{
  "n_head": 4,
  "n_kv_head": 1,
  "norm_eps": 1e-06,
  "init_std_up": 0.0312,
  "beta2": 0.99,
  "decay_shape": "linear",
  "final_lr_fraction": 0.1,
  "seq_len": 512,
  "doc_mask": true,
  "dataset": "wikipedia_en"
}
Each number is 128 + 32 x the weight over the matrix's rms, rounded and kept within 0 to 255. Layers, rows and columns count from 0. Numbers have three digits each.

# up: layer 4 MLP up, 896x224, rms 0.107, rows 691-750, columns 0-111
# down: layer 4 MLP down (transposed), 896x224, rms 0.0992, rows 691-750, columns 0-111
up691:151143140152108126153084127086153084190143146092172138136130196131113079150156154170191090079078099119158161104102171075144074133133093107135157121153093231077061144091133113081113098180105150116102134212128117143142099055202141144128101070059139163127135100071087165134115146130111073090120104126094134086149123151202158149139110160081
down691:107195151096169125163158113114136141143141059179126095100116095178122137097159150082106149120132134150095126186140107162148129132121138147136107131069151103148117075138134125172133144143120120140128116162078147118077108124128103121175192112130074093086119165169142100127202163079185064143158184139084191154062169131143084173130118105132
up692:118158132129104107119125154166111136085090108035141139110113142115184143072159133133097128110121099098068081118122161089154113158051065081139118120128147157137125158130112070105165093126138106067156110142157139075102126129184140104101119172134169137102110118086172099154070109108144082122072137136206157143160184100165137105127090081081
down692:134165117134104129126129087137128135113156090122122146137107079126098122145147042150191092130128145162197147117093118174147177069102125138127118129128110069100102034129192124092131182112133104161140191081083147084102118106132119157103182152152106166161129141139100147100146112123151130175118114132127084111136157151090181148233124161170
up693:185145083159107161111121209195070126112119164127119096101143086131092174154135110126133181144134138136188118147145119161127139097120103133110152114130119126064109157123128091198187144143093154118154174182177115133093120129089170140147106129148087155090159096134066120094085132084153157079122101151153126152052083059145113063132089141095
down693:158129130087128120206196106122109146194151127090117179116128103100121133134092122114077129096100128124166119044139129168156123134112112119127172096096114153142187075110108126156069122157146083136154094117165138107144175164134121122093146164102145166128109079145108111149102088122152152134135140125145126084129088096112158137125150132108
up694:122080152180091127177122182103188157168074121108164155106118132095194147150111084065106126142111140150182216181116174089126153100123149176118087151069136185131150113124146151141122119085117150106057122103126121151099117157161153121099126160096128113136136116182128128131123131110134113120140089139161088069160100139080127135165158134097
down694:105162118124096118219156117100084033110121136072149118131134150152119115097120115143106115065110161125134127068173110150111128155131097161136120089150142161191138144112140155134140147099109077135182123169168173159185094110141090135123144172184103140163116146094113158100108108171143138091135171173163130126094121152116082122094066113088
up695:179128127151153125114090122078133096152143188123169125117119144133061117124145144103140158145155228164185098099113115170098168126129082169134152121176116128130132132131112128118116143128142134148101136120160109126135153119100112141105081168111139098161095126149148099130141129130177117143136056152135140137171123181087128116144151149135
down695:165100144156199117119154107137146102119108214117081111102147165098099125138165160106079127143155115164169107140180102135152128131135140117175180138122129166078100133138125065131102095099085144141127116140147090169149148129096115120136092132142059180103122119145113139139101107154110123106109096112164083140115196146123147092100113101144
up696:136157148172122174115120134161112086145098139099123185092179123114106129176154166148100087132137147162132103146127123137159146115151171114121147156084124148193092143108103042158142145123180146106190178107114141084138090108129143148138116153120134098099112093074121102156169088108123149099054093173142101130153152150139179124094152170088
down696:149129118168127078130171078111119207109163137178154141169122109188045126171175115141118133132147120086106149159158144094091120137101122190242113109135129163134127146182171126182075075158092070132110158155166141131092199087113103131126129119135148082136123195120137138178147158120083133168169161147185156135152094125102121134123148103165
up697:158167182131132120124062087159164079178120127165124086069098147134149114133119086174158094148163124110154110103164112161150112118114095185089095149158139123118117111159026103109128151100108157195119067201126139143131156103138069152118144101122080133061154103179184171101128145072105091155087148127089109121049163077120121112129189116057
down697:221146114100116081088128153117123143124140027122099129115140162088137070111059161134104097113093101172042134110166185135152192163142122166041161121091180117136100159110153158130126149098064172066137219191117156137140113159101134086138059123090163144088122095153128119192077209104121049163144110130108101127106133201099140113179123195078
up698:112115143114027125151055155079145123116184078129112111063091162141156116106121165133128126147133141171113072113116070165114136141105098100107113103149138088112128105146097107096086131107160110094184152147119081119127100156066121159114171108161130103076146149127104138092162133135146100162067073144123128169140098074163085123027175201130
down698:103205145124080145109125077162092113112097103104150132124119132160106168112136154139232111185086177131125143118077091052117088146164133053149108140110124105133136073112066115155066160114149105135130116095118121127131094148159134200112124078096140176122159055090111136122136122085107105170204110126081094163118122160149092100112106079089
up699:093084081115122135114099129151147129114153148129078130125125113046176149109091123160109098170119105148125138154132108132122160123119079075165150149174122120169110126148117121130156171135116154102161082163143095121132115169071162159158119153135149136135104100170113127070122131139121202170160118144135121236119114091138139142152133145083
down699:172107131135065110119158152138047142163156089125116187112130110156084131106125071133119199129222119081163131122153161133162239107186097164145102088201135101120125105180174138110102147144133158087156101126091101139134073128113048108160118169078162099240082108148134097091102136117137124097126102119186151148090154109216129158167126140136
up700:140098105125054122101119146158121129169104068148167189110147040119119115066103129154126112187155107088141130101151083123101149153148100097081162245143096222106126158146108142111148114091161167130105065109098108130121122143142098131101105184127079118124170067137160184128127122120120080133105035129133106046094091202135081118156113086142
down700:119161081099112141099075096054135118149070072138191160126140141103108075164174129094090079119119130087083105080113104075165153167125139088099155176138201108128103109147105166076127120139161101128151072099123156097110140143069122169069044077167118101133137116095176146074102187178165110141169146101183102142099150171057149129126132123126
up701:103133100103125102062125119200105098114165070106082062129099101114114105142127123130167109148145098099161085159076114169150127150165144104115135107206125131149146151117120101125132107154121132158107101106148092091080150121117118112166205128137118140118110195157167182198104113095071118142076090167166132185097161135126168142130095170115
down701:155140156124132120149093122067096150121118142104104172095161164157137197121118113108122163169100165155152139114122127093105164115125102154144110153082128134106087089145111132129138148087126159097130100168100112141132103108139136140096086120086136163138110123128133090105121104145157130111131157108116114137164071149098123142167154123125
up702:139171103213093112116055179107126120188136082136181195088075153111104103126157230141135116123121115089130117131070078081174085098107066148144136162122081134078185111091162150112088090093209143104186083099117084150155179163114162135134102083125097080085206194131111081125109146129130114174160168093088073138153128192142113132117077129119
down702:137141169093137129106140124083121128195111099185125137080114200163102150186185066141146123141136125127139107074165107064116126145139144161137159070135125152174086103130127106079122108151137175171120118117202107143095127141107116073168151075106048130117151164138123130151140126143149073112171136163158063085181115151146163131149183159159
up703:117109126133154116104130131089137116098090155105159147094089150181153099151076167161089160133101145078159141156116085080134128125135124126086145101129162154124133134161150098118088097086164115132136141072130116143100082136122122161067132098117114096234093114090097142157080077151109140062106163134162160178117148098178144189155169161087
down703:150134141099093156121214143168134137161130173158123200106094137135109115153129164136093103097157146143119136129121170122109129161091128134121108096119119142114107053121111119160139229086116107150133140135129137024137132119126076106152107133142164092148123140167131135153104122114098149110141069140096181107177157096135125131158123117188
up704:176179164149114102078149157139078182150155128163184091134214149163028137086110110084132141115178162069116118158186112142115092138123122041147143166176160109152148106082108130088152108108092102090055167143079092117051139149132118134079092144109148071127117147131126140139153190083162127107178070112152077184086103126105058133116125171153
down704:044187122082151118084091038120111118128115114134107194076101134132146104103134166109212126112167070200070164129056255110170179112093151162045161129137116104132141117093170168081110172144115116125108177117209133109089179076108080122183134182172123170059170116169104129114068139116143088113176143126129143173146094117118099126091109173171
up705:139117093107104096181113176106126079127154125143096116142092129089118124151126111114133220142121076178130092138159088129147129158156147118119143102130182087108159183107109094149123075138147175142111079113118078101121096168198122162089160156147077087148153095124189127109152168110127157128103106094141172113137117176115123065119124165148
down705:133141147174129130138077126132143124114175124177143123133103132189137124109095103106087119178098188090163124143149129085139141142102129125101127104130108129137130089122162139108149154125197127135151122125144182056134135140139139089110096090103154137127119147195081154136166110114159131141161136134120124138129105145141099153157144124165
up706:148137096121141136173130129111133185090070138153095145082092114147116139117092135161109108110180104131051110095175140058157099099126232166150106160156085130147136158072126088157132121101133150144191168172176113167107115141132104141097108098193107117122143111121068134108137125096218103140143127161116126172120105122189123082100115125153
down706:085092112077143118090093100183120130118135163117116142115156172126085125168156145118107156112149105179139100114122104198109158146114077122176131075109159128053144207132139078180137132113149084134165191114109127132117199113144106157162115201153140120080089171149126097180128104135103079090096117075201127090161133176075173159147128150161
up707:144123118095138084126090106155088116119072156095130148130079107120131149202103123081167078190128157100135180116127136125156103121150131125150137144103157135136158150149149122131157131104119169139079100069086073109133130138139116108119107105127141155130077128168157164172087114137156148079164106148134119124144085109217116101095112120087
down707:099123135148197159107110086133105150113068105115144206112145099152114132119175130116093146096142141161112134103128116131122164116125098154164111144145087117157111137120114133099167081126112123182203117153138118129121115099084146099070130145058128138105153118095146100145163112146085126098080108101180132107110121121161110108152125125194
up708:118133076167100135136136187069138090090183069145110110136168125146101117179187134121181126087132122096143148081130100079099157064134168171134080139162190118147106144170090103096142155196139158182118118148139176103195160161139199145143108134124137118118129177091120067140128149144147057170165105118143119139139106094140173109119129112104
down708:159163141087146085105109115083158171106101092140128106169110128080132065136078166099154107043130144134161151095154111218125150144160161156126113137100177146147158139145100072205152058117115104108113143107115145120148158148117080132138102098082098152167134106071176156120090195130084125074155092158095113101023148050181150075147135087128
up709:113160130115035144130151069094139138148098121120150117105095083172124115144178121154118121121130147175156116173112119121123183104159111109152125081112083112126122130130146134137107117145166130127095149117120131179130121110159156137156132098136182083172157182156122122094165162136118084186101129131098125164122131124151110122082160097131
down709:073190102085163143117122151141136161075149102125142137100136154148065114087075106088117142111187171115140181090139171147105139173132133157112120154137105096118141165126125169206168143121157099194144164215139121104126089109116086086090128127057159158145161119096201121171128161119173136160090141113110139126153105173145104165155117161044
up710:148180151076118160115145082150143093182125112125139172135111133136186193098159105151091104165212140144117166128105155135146121119103119142065161141121110110125094117109116150185122121086060084102147131114174165055113131135133131141120118125127153095131104137120168093091088154172158131144103149144128044097081085108087137135165118133136
down710:157153103160161107175156222068117227095141136104077138190120105120177087117131107066155117109073132133124116143183172150163137142105141122095184141115141097121088167117123081102163196177101134104188136095132180118118172092135101150109118158160194107138034159091143136118127155117131122154164164154098148089117116128124123145159103140137
up711:096149079171155133104159137118158103161135105113125111137084181104148108143068109200102181159124077194197096123142128183181104183080147181207157141139134142156113095179161119159115136116165095123152119131099146109100169100123193149108082161138049111116141137159126135138166157140134140138208140179144076142116181057043227125105176117119
down711:138184115132114152110114137128122127116158180099082182151144130153112140107158144110113097197132156123056162145102110121085129139117107152255124149136153073164124149090129105211115064179093089147122124172146169132130176071134115132134099150143153113126143110124141155142190152169061138101092098183090147118137139169158094107142152154118
up712:114133108185112154168075114148145126146170151112131135151122192159126109082146160156147113112098133186110106118145122153081111137149117145118092088135161109127092090094154147122153158089120075113158136155148078160153150146112128123139127113101121042111170111116096168150142133108169058125120072100124125140089048102124097137128160185122
down712:157087125075202117166156101168134093120093121125127101114148150150180109166149146100082143157156181076121115099181117139168147121119111106164136109120085108160117097089144113121114131147127145139096062051113104183146145168093122112137153091190127111187106100136135117143096098132126117126133117118133108102132094104167094129142123119157
up713:120169106146114134125130117167151108131160127116143079095147165063178131128142099103137231088181142053100141086090086120164157126168162131143155129154118155132101139082164148153059164083141117148126135087106149133116118127085107120116107040117157143108074130104095164139092142090124140112144095135107065146147132111173143129140130038133
down713:136119121086096081117128133120071169090096144130146131155128120172120132094144141155178143094129167143070130079117129127161139116113113116110138092144136147079136158122144171067161099183112185141186096144090123150146108136115179116148151109130157069144171102143090128124128100112089060126091120103141136129122196154067108099105079146143
up714:113126123092099085137096121107109087150155132105118109132158093107076126124122141187119136149140123189174106144164079133169138118087105079187190125142157073174101132106101109160068116058142114137081111093119125069131139126123133148129095128124130116078110148147189103125111097137183120122076111162093141127161173145129095144145099176105
down714:110161104087144170129141130129122142110113113116127143140094122153082157135113138149166111131164114129157140143137088113155114121154135172125122139131100188160127114172188144124153135189148138143097120211105152097150161178079081076145189085133080115186186131118113098124132086118126100143149131067038152166149128114119051167103116083136
up715:131125116117156144109127117097118127117137115149122175155102123122085126186154157125178162138107127123088090180102159173126097175079129120063167224166067126118090153134164182149122092143129151103147162084130090160139096147150170078121147158121135107202158101167132124093136131138096164156092203089171115139128112105119139089192116116100
down715:149098141151131126097168164148105157066109149170104095161155170171127120145111219124200108167146102087117088144107114124156139126079190122120127139123135129063135156154090112138167129143151149145178150088154112159123148137110085110175191097067112188119094112114111114167146160064128155136105114148095108092071117141099136103133157061132
up716:083144113078105130171116155109100136111153123144109085088125075172121111176147096171172066082086115174112102120149111106136114110100151166159075168132150129107099142149091108148057130146156134129132105113144074135088073059133126139128197131132124059152147102178135129119163145155108176122155150098109148086106075045141173121109156113155
down716:155100111172135099109093106172169135208118071163107211118157121102162129102153141144094130131089146136144142141175173156094120117114149172110135103072050117143169113090131137118134122133120142051128080117101096069120150163116135134129058162177143135109168120099078127112110133130134141123123126157109099081105147148129137147112149078126
up717:112091129065149100157118158130083153124119132111134053107064033104104107122149109102169126150097136110131151121103116145168098158188170102129110130139101106140156187091101133134125088166165189185194183121199057129105094151164207120099063148101110118145142107175154109133107156124143109120171138045149134173163112129138183098115096100143
down717:086097162112167133137065175205161106111094103100097134185117137124137122137099119120128137133138169122186091083143179104092125116100129171225118160155117154152089153117108191103155047117120127128123108151156169123121145151070151129112145088146156111135078113151171210168128079107118077114087107166109115154149115173159170103153086107109
up718:141159089151116143120116112072122126153105082149121143080184071126166094064131137068151143110162116099147122129114103165189129172098152110112138116134113153177132132091091197158180134142121114182153149097149131083114147121054114166115157142152081123170184080089112110120093116089176127097096074134095062166134112142152130124088150155146
down718:137117135076141113109110095093059108135091195148109087129170146166119170174134133120133083115166168142115146136096142063131177135096084113096101143115128124122144141146125168107103145104136099084118182165150127123138146098108056192095139101152106176108122191159148127136126126145117104143119128140211141123073192119076115108135177128071
up719:169147104148147107090126186125142114134110104155108127194083164168150124101109097111121104199150148178149110069126175127128102081158128096121119130153116121106129086152133127123145102103164142139142144082167187152101091143152135102102157088077124117137104131131117147145119087092099078141131162094167124122169139133106076127167219162155
down719:138136131100117083113186143107097138157164161062117064172146081105145129000111136152164109114112130157144140146155032195145185072158157098143054154112114059121144125141143118107119151141150109128129122180079170095139144166104132186105127133127160058123113141145088110130087181105138112166080070207148145088124141165183088129107188082090
up720:095147081079080146141089179158167157087160174104089192094115124129183133149105148140127147127157118135077139202062109139176134138109176149095145167096185144127134117148174136121091107125144127142121167159118132117117119120148100149135119128127132101129108131061116129138098150071161079129096124096165096151118105094139194109143128125169
down720:128123156120132149164099177104144151124128168088084164086178124136145143097138133109123110108100109082143143089172129183114160136163129102112115078153124144144153139092127069134078172127195156139152167167090135104135096170150079152141154156111125095160126096114080145154125097103120156140074110064125132132133159043078138124134099049133
up721:147121161154142121191158028097105155125143166109137154147174088113172155144068091191090182114121098127129120139151088142175116124128188102149128150135179123110125141139099181150128134132102140116128106120177158074133091096123106135184125129105122118090141145129113159146136082141155080104178138129115127147119020118102134121144141206134
down721:122083122119109122078098124063106178115163159133095104081122123153095156149128090154110138224134137163147148102124154099057124129127127136067176148096110165136156138098148147130097088186180168115081088187137104087099113129101168094117083173162156199113107092136124081146142120173132124129150108141173150117124137185150117154140085075163
up722:147096110090083132124171092148192113178133124132164113042106097159119157153124170099135193174125150183108122083032112126129158078106076098111145139159120151129120134146083103153150156138147108083142114080158112161132162155145158174116125124154107164149143149101108158075185115101070044105080160113095155130186149106143128143145157078168
down722:109103119112121111120224143111153099071168148144151114017170130153098182143139172157081127173176154085056168139143074118144135162119117059154125078163095159175118153105000116164138175123148087127114062117137071122127195107083078098084088210170097183124140187119130157117179137107075094037129142146095124156203147116165111126085171100121
up723:130124102175195100212115172189119113119070122092072060121148166116078108162112160155147145121138135118195089049192119143176076155144166100141130107167103172064100161137125147165207126023104158123155212090181185136193100122116072099147133115134088174087142125136132166052097083109158139148088138125161185096085118066105162062120140099094
down723:178113158104139103174135083164124152076128123127159163178119123116125056155116132131142139089081143106149078134175174169120121132088127092096063128169103144067179113088065117129113216098151094139100129114107168099171146084126133121149072115160119140108084106089120170172171178118128087131139156123116141132102146144176129077134134151156
up724:161162125171157111163140104157168089084063106170163124095114127116134076164127093153090049122133113145144116135195109074145131160108102152141120130075163150132173123059146127156132120102097162167187126179077141136119182106117143071141133130107076111164087101109136121132098156111093094156139195135145146167125096130142123143131159135195
down724:127099118141138106123163080179076199192131114094148174094095101172116134146157119091102169159129212146080141154077187155177117115122111167081130161104166131116089120143134102092124126128102113141063078064137136142161107176126141130146169226147127114107196117140123116186084111138098076111181126105133160108107121142044113132158129142081
up725:104088121096128136118133126143120093096105152126156150080139093132119077138090119126077108123083163126117162120164120085136172123137133092122144196149201070108140122111135098068124127111136118112173159070167153135151104139145089119160154124139194105133137138114150099132154125172133080154156203112140106157187088103201070131147178138092
down725:107110165168081129179180129100118227074118119174130119162146093118130160142089125101150138144193107131107132137130086217138074119121183144094152136139127117121087115135147153184150149126109082150119112103077071172113162100118121080171050103115183118094161186181096154129144150191139124139099132137097147154182157119113171112115127084105
up726:091178083117158098106118144122147125104116087111191123209130086151096127122137128152111121110098117127113150119142132210127193150138134125162125108139095101169160087142170152120094160120175162110111120099119114140169148117148149142103156089159076135153144152070130091117095154111081109136097166130095110117124086121085127127172146124127
down726:047103093153101104123126056116088125078132103133111143102100098095127152114076109181123181139128120138131174158148157093127103122173123170152134141152154145140152133175128076139131118108141112115101083189036084116107143091153114115146093117154123128129136084097183090163141174148090141123127137077154130124136105129131114171112165148130
up727:163207069125111156104198093136094185115135098129103155174122105173147120101140170162092151108121129120107121182148154135181117114125137116176110072131127144132091126139144152128141093164098112182185065131150147132132112099174151111125152120142135162127164115123128141094123152091071195139165064098119150149148076111148143098089171119067
down727:090137108153144121148100126073171120152148156158150146119084160154115128153147125133126119162101111135131132135125116115132145152092110170200190153174083153163182146109135098183098164108133131112129161096093099130151123136103152133177116167169140110151196143185162129099105097155205141129148146136112104174107147154124122140169119090117
up728:104119104083182136148128104152167128062133122181088101114167107109116096146111113105142149107093123140133185151146166118127106199096134071113091075057190129063058164080119077185068134100069132126146138069116214104144171132203124110128088194116117148196098128066190133122158100087116157114115107105177099112127153162112033185102128093153
down728:133116088164119166114172113113134138079173103151181168090149099152072149141134119148062094091128177145094115165093133106049081059092154147125132070156083155118122119120082158096145125121140170072133091105166111069180124128102112128148165120143173117159153107128122125196092085130101107170165101163119106141161129120107126081082115117120
up729:137138131123102124147163038146125120155102174136123131093149154124137128143096103103114115130130144159124105139206157165147172152118128127095107086113123134127132108120162142117092114124175115156119177095188107096128083086154150148115169106156167109234116148120038146169145091131103130164139143141136113122165155088120148145127144096150
down729:126111142120130160147135152117192094133135121119083144154062159181138185125083163113109146057082125128123134151101072143156095142099143102155135135142082105133141144153097128129077116128115115176099087121124157184099173092082103156156129054088101123126185096102133074090106112125136111118099123121130125116165096118150145106064114131110
up730:094150140127145151131156128143125094127090118132093136102125133072126145114078110068212153039116113072148162132105200157174181086111101119148105110129234115129149182189119117148082187135097094111191174116114130124141146144144110074142073140119132138211094131121129158114058100021107138139072196165075109101162089137199126174105108137174
down730:158149139119131100116076112154168162151181103142102137110132133161116109125149148162104054163097114111184106101144138166167102129125122153152150104153145121125081139133100064138086093158183085156124115068109143107175111143107128152190131160177131162101118095165118086176103121144079122173086131174157174144121072161139123133106123149146
up731:143096145153129194185158145154127138132078154096120107126075127152137100125102085135116117133143161108116135090090115140123230163186111143130096148144105071115139076255142236055102132099151122153151141057159087069167175104087140140134155160135126124137031090174142134127112109136146095140128114140113126092150173099061150198172161084063
down731:134105159178128103158149126098123102140183062103082162098109161147152175104138154131112206115081142184189114180073156043143126119095108150086129023155128145212124100125120124066078165124139136129103135161149187125140172114117169122110150142075060082082087149165089120096151086113089135115124128199124072138141138152149112112156122180167
up732:127133103146174131146116106129083152072161113156137095089142109166167065181134135133109148173117144171129127140141131105079133145147115110133158134086144081130103137065110163104147163118105131208085084126165128103117122127141178146149163127181173122166100129102159120114137146074145099123100120126148163080159116091077100082129211091134
down732:140108151104153152212155142163132117132203093112166186111099133071157111141092077146128113080123105084089117083148169153123112118071125071153167145118120098140152128115090142142115149145093132145133098135151093141107092180171171112085158193180154072119170113120104186153107110047085131111164146096120144187162051023144133061123150089158
up733:163147161150164109126128143182132150076114102178074133118176143161085095135136160123154102131115121118128142176069132092113118118077137119102120163138228140095098124139145210116119095150101088167093162130134199150160134087174141112179120137099132127112144096144113132173156063144126111190063098144118091135163155177108107102151127125131
down733:070096103166130053150153182037176210155123160128186133168106111113136155104118141113165136134183126057148152151135142076127113101126155144130130118135131095142123150103100072128130118112082152143110151115121102115163130106094051134105155139069142111112148123107097156135178127191136175205117144135096119152095153143119143130109112163117
up734:152126163145122118150101143106128112155140066117147143158121132139158157135117101129140125110151130112169125140144149103048124087105142128162102148118150095098151139162092089121121203111082034099128130160149147070147211132140116116115073067108119101127180152133139074073148170115137062203093192200094101182202105156138148106104156114128
down734:128102122129164120163213091114146134117130148116174072076157099105158103089086072115112180176060158152152135102105097171122105128126154143086113121118103172142123089057091164116096153131100113109125055093094155165078117163123131154153135149114119138132203076129105161204091141069106097146099153132105155076157158122109104108127105146167
up735:149139023154128112121193133132191142172159115122159100118098156105110112163094113107112132152181161169116162085103250106129151106120139177129173089127071167110157089099149073187144225122128131094129153131145169144148100128179079140105215108114165076142141097075156059190173123062115140138095159120162136138141161090142118161187107108142
down735:111081124135140180123091151091130133114122180126131172160130101083088151189134108130189075196134149114113171116080141155069129124138169162128151125154138067095086072174111068124123103143161130133091091149124116090118119138068145152117102114118105132155069117184105127140121119133116182091143101117157122073113132186112100146149111136183
up736:063095174115129118136119084109095119125105143144129198186136106116183122093102101181075200075182108144133125100081162123133100194114132121098156154118096111133122129136180124121105125065156134139177102144143135139122124148156137089113103131101144120131083127134073147164166098194086113164090141110087146119177115114165158132198171134139
down736:163107131173052128122127103084102113131076115151073193160086142133145095081111089115062151112164093161127136115088162086125099166162102119129150149150134150127088236127160099141078138024154128154194153220128171065122125169159146148099137152157098159074162145176165123161152144092131188132123073095139128111144160079109080039088095084130
up737:148049163095076181140131165096057110114065089119175194108154142073122132065164127071100153104172144090149129139101184122110171123157083072128152162163125163130131135080052150136123082141189091145171128162151107124134074119126124102145158131113122064092159176157104125087118116091113132103114143127155135143136058124065106099132158114152
down737:118152069192158125105140094123155114091095154105092128169147062114048078123140104134132115095140115104200114103148117126174120119114131130112159124127123100080105125146123156102120144130192104151107120171145141056157158162121140130118159104124120118086146132125130121113175067140082088147171168154117114148103171111061090154132101112114
up738:135118078176133079088151192162129156124123140120106163106102181123119121113130077115134141100058096064154110186094096196148090089019125116098152106147155134092092111173157102100122101118129165121198081115112130199109167072159089152081110097128134160109107112142107094158108116099085184105077072117121088197099188139137154118157112097124
down738:126125099148107067141124141158113162078141136104132133150110109112121122125170144175148069159089170049094078129153104074125145151120162143072124076099121140155141102142150151130098105159144178181147043112185106111144082121171129173136113120147189150087089128104154167090129137149089117136094160120135131109173098139121180166169104103173
up739:117164178137109124070148117085141148162108152113119096113076146127120097121176069122133155104127167128162152125142129151133125156107133134167149172156188144083169087138188122117124124174125079151143090119148088095147097136144136150106080121082122114149175131176089119122150087200121131142156109142172075110143120152138146184174124113096
down739:162170119148109142083139093075115101186111119114136088101129195132014137096079086150128117089152155105148153163089156120074114188159144140065109146117118109136203123149144118149191153122070098150238165132194103134149139076096128084131115150168194075082154135142159133119158127183120070085139136129082129128154073183092109091124204127184
up740:081106114090167104100131127144168111183110164110153108121118117133112093104141107106115112196148092130026181123111136072085164173098098161081113096125107136089112130148118106116132127101121150113137077113120110159138153164142154167072093113159149103124098147065100113171098079134105161170088100137097101091085123099112146119132102139103
down740:180132139224120111217136105131183114100111088136110105163127120135155111095101089118113162121122121119142145106209108142124161161112122110115085146092137136214133100164134201134101149178128106146068131156100172153132104130153118141199116111091108183086129149072167171090119120131134103083150127104121124134156112142136136138110124166145
up741:161124150101129062080140082150112155121159127107126128099092115083111150119108171143129133148129168169117148173138098158166147110139084079107147165098163150134134142133117152136157200128170121120132153116113134109108146081145107119116130174077143115094124166174093072136102151155085182115160129110097147138112143121156125194128114094164
down741:113141097168127088109169078089146124138132158107127123148144110145093109129124158193109126175144111112106049105086117172050078109146125148162125115166082073131145107107114123142117124171130144103113087162148083125149086157166142133179146135174117130194132110136123134121161168111145146131162094158149131126116094109097126163133183140088
up742:131165127189096133108123192151144126106121162163140131064145108150166151116150144183116145151113137152122132145140096138162127088213096089132143075130164134113069148095169127138122121141154127098079151114115143093113164089101079121125098127100156113116146144124049124140090131197084116126173152095168090177070083104118071070181157104105
down742:121161045072177115096127095098126137156088161153099145144121108163057102149106140094138135124096123152148097132082140101176077139080134106081138108057135134167091125143166165143124163141120195070080114139170083139133116148178091065152167182147144117158135144094124087158149137101137137107143120157093133175145172123179092110134124102153
up743:106153104146095142094098136153135108157113122122115082159104130102129079117126118167122173156151154111135126149153065126145144141184154137109135212141137127115122104144147133136101107087135112056180131121127063116112210140119137150094056117143155114130130163124151133162102126154178142061178121080077091093173165178157110127075105097165
down743:127104119128145174100119165108148127127099102117140220135150156212150099132098129135139124066104101173142150093119176129178141137141092097051154179126110177095107142138106129105140119129100107088131130129145084118104132104129157157111100112130149089146179171185112094076218106051087181180134112142097055126105207109132138160154141176141
up744:122128104142163152161083121116187137074085127167125103139121118100181099154152132126130115173097172142135085095065114160131125111081118122101162128134197124127092146153121100104105193125054121125077096152122176130106156095153170076132132126046113115104176175113124108118149089147102124167161158088097148157080089106140136142182148153125
down744:132165170110166154159160142115111113150134087152138122156112134177060096107124133131157161118109112158127108086078137132084177113101109139139139114168171204123198061163168126136174121090084180070032138197126128129095112124147160116169190135121075111135134119129185148131139129129140184122147139093129120159048142064059125097089130149118
up745:111136140093112165080123152122117174076120089108092158116145141109051165155070143130122178158106107152144124111154162111104102104118170055087119121140127155105128137136187154157130111136133157115141100123132150199178053143175128194121157135092124149096150116144140105114186128124111141133141128167133146116143116119108142101172196128112
down745:077126117126151160165119104208112142124123115166091066129151118112134128082139143149113083136120185100083171097131130179119106163110126118148120102127104185155130109161098109087121106109146062127159098136128093132158183128087146127102125118159154084128196096110113095132174154063105167148132119158143124154114103103071075116087140138133
up746:112138122129102145145116102148084079152139095133082146049085116133133161168102156096159155163124137146158108148186117123119106120132130153132163100152140107151127090074097131107131144125191080115118141071156152076127066107127164122107171176135121022138185103154083149135155134179122127114107174116118099115117104054143087147179106139106
down746:080132188156104155121085108154165112123036127118095114091136138127084163137145147143094169167118105140181123204101095187118132117143158060117091097078173159140155134147189147095129123089097148085126172186120133143130186087104097105117085110163171176095089103145149165108122123141103145090132100135101132133102119164109135103159138145116
up747:135140173165121158130060085191086113165102086143124136188127095142121097164110111137115098123153112144110115105092135149118097178139145094129121097168073154116080147160202086171114106192126126094103150117142114173175205164099143159104139150117098133169167092152139158174115033132110113087157172103056168101097103196139122118161173102143
down747:142096118166140142120133119137147170108135160047186120051164109169128189113124093180104091105132132111186087211135127110123175163140101080132058129151155143164134059127163120124136167093143154143086180134177109152136181127151134190108121144107150127136115149127115141185088084059151152146133149177136091166099137084172139082061169132084
up748:084193115135091045136097114131091132128153126117105127130149085103082084120084179129174122136164134167085142137101187174080187120087108147115177171182090140125110153179111119097125079043086138076185106190143136156149088212136104125121188155162110237102118090100120098188143129077079122113083119176131167144093133129184120160161099084170
down748:150104152102093141148119137160153096127077129109129094138165202104162180068221129141154124094082052104087121093116119127162144125138133131131096086120152138058145090124094181179110093172151067178120113106146120094119090158170125179129145120105125193143175079110167097163141114185085109140116131136131153136101097180160114111128149150158
up749:210180136131100152140108137120130114107171094145080096052148056194143157099153117165121095166131092104070136097144168105122152104050151237077163142128206173106112168143087102119109113106138149103120165114119177127162131128086130101112162131166084139198121160078139133130187060076194112089118106164125103208113061108118100134178149060071
down749:134111140084124130108166132096161126115145163152149103204101124138158104196127104109159177122177128123055151177156129114147181104141201149110097109112167113139134162159159172153099139111110133194135135100110151124163120094142139103151131128143127142116084120142069162110161086115156071119150120128121152073219158115141116128141163120178
up750:181101114180128129153162136132156128151156074189114188120143093060192159112126136127071083110121132127111082182113110142172117056158115124105131164181142128122154103091100164101146087115168088111193173120051127182135116139144163133105131143154088110123175104127137094121181115151133175104122129178142122161168132090153151146127128098101
down750:089108120116127126116078106061134142102136163110170128152135099141157089135087161157138148095173110141122175114121121127125167162076104148087119102058097139109107153122155083111143189161122177109113108146182127135157129119138089159123152098106144123168142088102092077108073113087137108164099127125085121129096131103101121172136124181155